python train.py --n_layer=9 --n_head=6 --head_dim=32 --norm_place="pre" --positions="learned" --attn_scale=0.177 --bias="all" --init_std_o=0.0251 --optimizer="muon" --lr=0.00737 --grad_clip=0.5 --schedule="wsd" --batch_tokens=16384 --seq_len=768 --doc_mask=true
Each number is 500 + 25 x the weight over its row's rms, rounded and kept within 0 to 999. Layers, rows and columns count from 0. Numbers have three digits each. The size before them is the row's rms in percent of the matrix's.

# layer 6 attention output (transposed), 192x192, rms 0.128, rows 156-159, columns 128-191
100:453501473474499547490511493501471468496505512501520498529501486492498551461518499505494485523536541472484576480460501476456512503527511478493497461473479525536474537507532522507498497485483490
105:546482494510480487541552457489486480544497483521556477470502467541509484497534496541556487495528524404489477477494472502551528494512502519504530501531492506500493505492526492501485481520529530
099:480483547477485453498485457506480482484532504504542473524420497512536521507457459529525527497473498485530535462541505460505449479489522494477516519528542464481498523490494512494473498499451511
095:484472471494500472508546487474522536542470473515459466535523471521548504501476489528489520486500430433504505469502516491469536482499506525529510499513498468532501499479509508520488543495490515
# layer 6 attention value, 192x192, rms 0.166, rows 157-159, columns 128-191
102:511501508468511530445457470544485504477506490477460481508535484475505470517451476474483522525444488497548495517515492532478529518495488498477507520448502546493528487493466512473463543507503498
101:500480508528483482477520517516517519521504519489487493488508482513459518486500517469499495481516513455501454516484516530505525510544499478495495507482468505493497514495503550509547560484524523
100:471504468518516500517510470499475464521553477495556478514529479477489535589495475490489503494490525506499510542494548521529468531472492505481546522509487547485488457485521503470491504505524482
# layer 6 attention query, 192x192, rms 0.117, rows 160-177, columns 128-191
088:506513431478468474493477478544541503469507494499471527538548495529517498488473518474497494480532515505522500475508520484495477492494558529515504489503495511456515506453453493482492509478512486
086:530464494461469502517465482531533488511533522538501508534513517510547486498457503484548491507497502472491452553455515513496551541504504464519493524501523482521521481487492481495512526530502480
083:530571497507466513501472503490517510512496501447471505493494514453542481515491490483471490508517510498542518515486499491510532524518468518507528491503506471456511506485454482511498468485497517
083:482442527494489469481489477478527443525540523531517467490476509457539526478516496497518511449503539530507525516515529495515483472479516491467536516502470509462496522513507485497518528520422528
088:503537471536508490525511506454441481534547447519454495534461494533520513551507509492484497524511548514491523503501495537535486493454539506499499523489495471536529488503472509513516499516485514
085:481490481499462498514462455478495486532532494469496528489500489474531478499491519525559492526490443541496469442502508492505482519518471515520486530536498501497548510487477462517521505512525458
086:489487517473472520507506470507503454488529494481472553498528504503502521505538512516498510478478496493460528508507528490550479524496515524489513504515473523506515493483504529517476519480493477
091:520525517507504521487471511477505478520516501473524497514500532514485499506480480476453513539514484534518488511517506483538502533511522522540529471476550501500513508508507490479489501468490535
082:505524535475472444525500467523466515529525484518484448512546503522540440509449527533481488482482487446509493460512491482511519460521464505513520457487495485490496509485480491519506489501496491
074:485484518517464506478516505512486503484524512528488510534501516509491495499486555489529438494528482468509527526475461487514513499488488512435461528498510490462557486544514510498472497514464502
082:507526530478495463532531531477489440542508546529519478514490520447460468500524455506551510549503457485507473493472487494530520516476474507467506477485546506505451502473526532485483509466484515
086:470522484487529513482498484489483502527503485518473484540472527524471503501526463503461450483506476504484523513513510460481492480471470488492447467508520476520532517541516532479471525524528511
090:464490496432509455443545511466470483509509480521483496502472477505531525484499445470492519488494500508460490514555537490500518473503494480475505486492517476508499503513522496544504509494484489
077:491471510504496518538512529461469507531532515547505491509511518491511509494486533490512528476513514554522496482460501526476472506485456523476481477509496478532513497495514522503500492480511543
085:475447483475554533489485470513472534516462526511506484547499516493501442488484499527517469459504472502497492499518473509507503514507485481489541552456492443528507479511489483478489521511470472
087:544536524479481521530511495493551511461468529457481477485466473439483504508515460483506488457564504530484504476520505492505511487495543460454521523499489513462528521527539518490502507498504504
084:472501504502489478479571471552510479538534501515508520523520533482485440496462491452510506467514515441500522514533525536478488513455504486479485506501459506507492480488473513528529540466498447
089:484503520476539518509529492488468511490561509516463481488475457465531528462457530512507504516525523494513488516533483465512482455464512452493510498495492479540462500496479508484526520522478514
# layer 6 attention key, 192x192, rms 0.118, rows 160-177, columns 128-191
085:485499461473490476512514502509522495482531485515464499498498493472526532576448519493486508498490469502476523500516482477565499483471550510476466475516555507468496462509474500521522525485534512
088:540480531468514515504501516500509509469512486492439500515508482491493484508456524492510494509449497483475510550486520486501523414544488521492523508493498502475507525537514513493486529505486535
086:532537479469484511510437443497496511520512511501481510484483532511471524554499504450550511498475476459488486505513466494510553518463526526490494461534499482520538512564470518459521479474498518
084:506445479557464497457498523512482523471524568533469465506478498532512520494493467512479557485468471492511493492509516467487467534494506491506488532485476504471498544538506502501512476484496544
086:509498542529493521489510504466481509473499510463481485480479476485527476480488459489494525534498537538499537468507533507538514495460482504502496508466512471475489567482530525478527530524493586
090:506489502482502478471541522463508474523521509522424511505486492482497502510556544456544505516455465505467479500530541437543504519547475453479468507491494430504497508465506488526490537507518489
090:504511486458473512524527546466488483510531500477477500498477506481481494468520502519480480486477472526523503474525489498489525526495494472495494490514508507480515541485480489523456525483558486
080:455494525526518501509516505513493495512454534506516493486465497510461500521495445504471475532492522503523503538510513442484493522535540521488549509521501509496495524505526500476522498514530493
086:485502515469533485504497462524512487517506489526466474514442474509519478496478549503487458454467488475508499470515508480489501492441467488514536524456476487499472503518486488515513495510519490
073:505525480498519533493521497521494568482513487517545516463504514465493482442526517514482470532518479507495498508531504467491521490516489486480519439512453476500510506514459507522504476480479515
087:514502486514524483464503497508508508520473486556520460469482493499477452501491474545531525511476462460485512519487514549485494510493494545479473499509456520527529488531453452527473457450496487
085:512504515479460485497503493508505488509509488515504490504450512514488538497492501518481497548498512525544526529476505511493494477523501489501508505509468504491519483493475495498503467459423487
087:481496486523500479524507467507506490499504485484514456512508467504505476471451491490513487524462495499449495471501474471504507465545526486462533472518473505483504557512562462554468498501456524
078:478471471552503512499498500497520497462498519498507514493503507432489514496473507470513472471520473521525474502473493493504498458472438536507489488527504480538480516483528491453473469504540550
083:501495528522513471522505518450487498471495514553532495483534508503512525468515494518491545502469483509489517470476506505482501479492530488524496548497470524525515516498510501486487475505477524
084:457587523541481481498491460537521466510501480524527530465502491539507493469503485515493533500510494524491485515515497495523482478490508503500486488527520510526528528491510480490514485490489471
080:499478489506509454546458520458528482478498500505553512519533533494552449474498461483516491453472515509521510515471525491503497482514528491486478487497488512492530513461510486466490544492481495
082:557518498525504507500505477525518465512489528525467519443500463524494517477504553542508489483524484485477520559504494525508493536473500502492486499502485469537448456510513490521509502502513533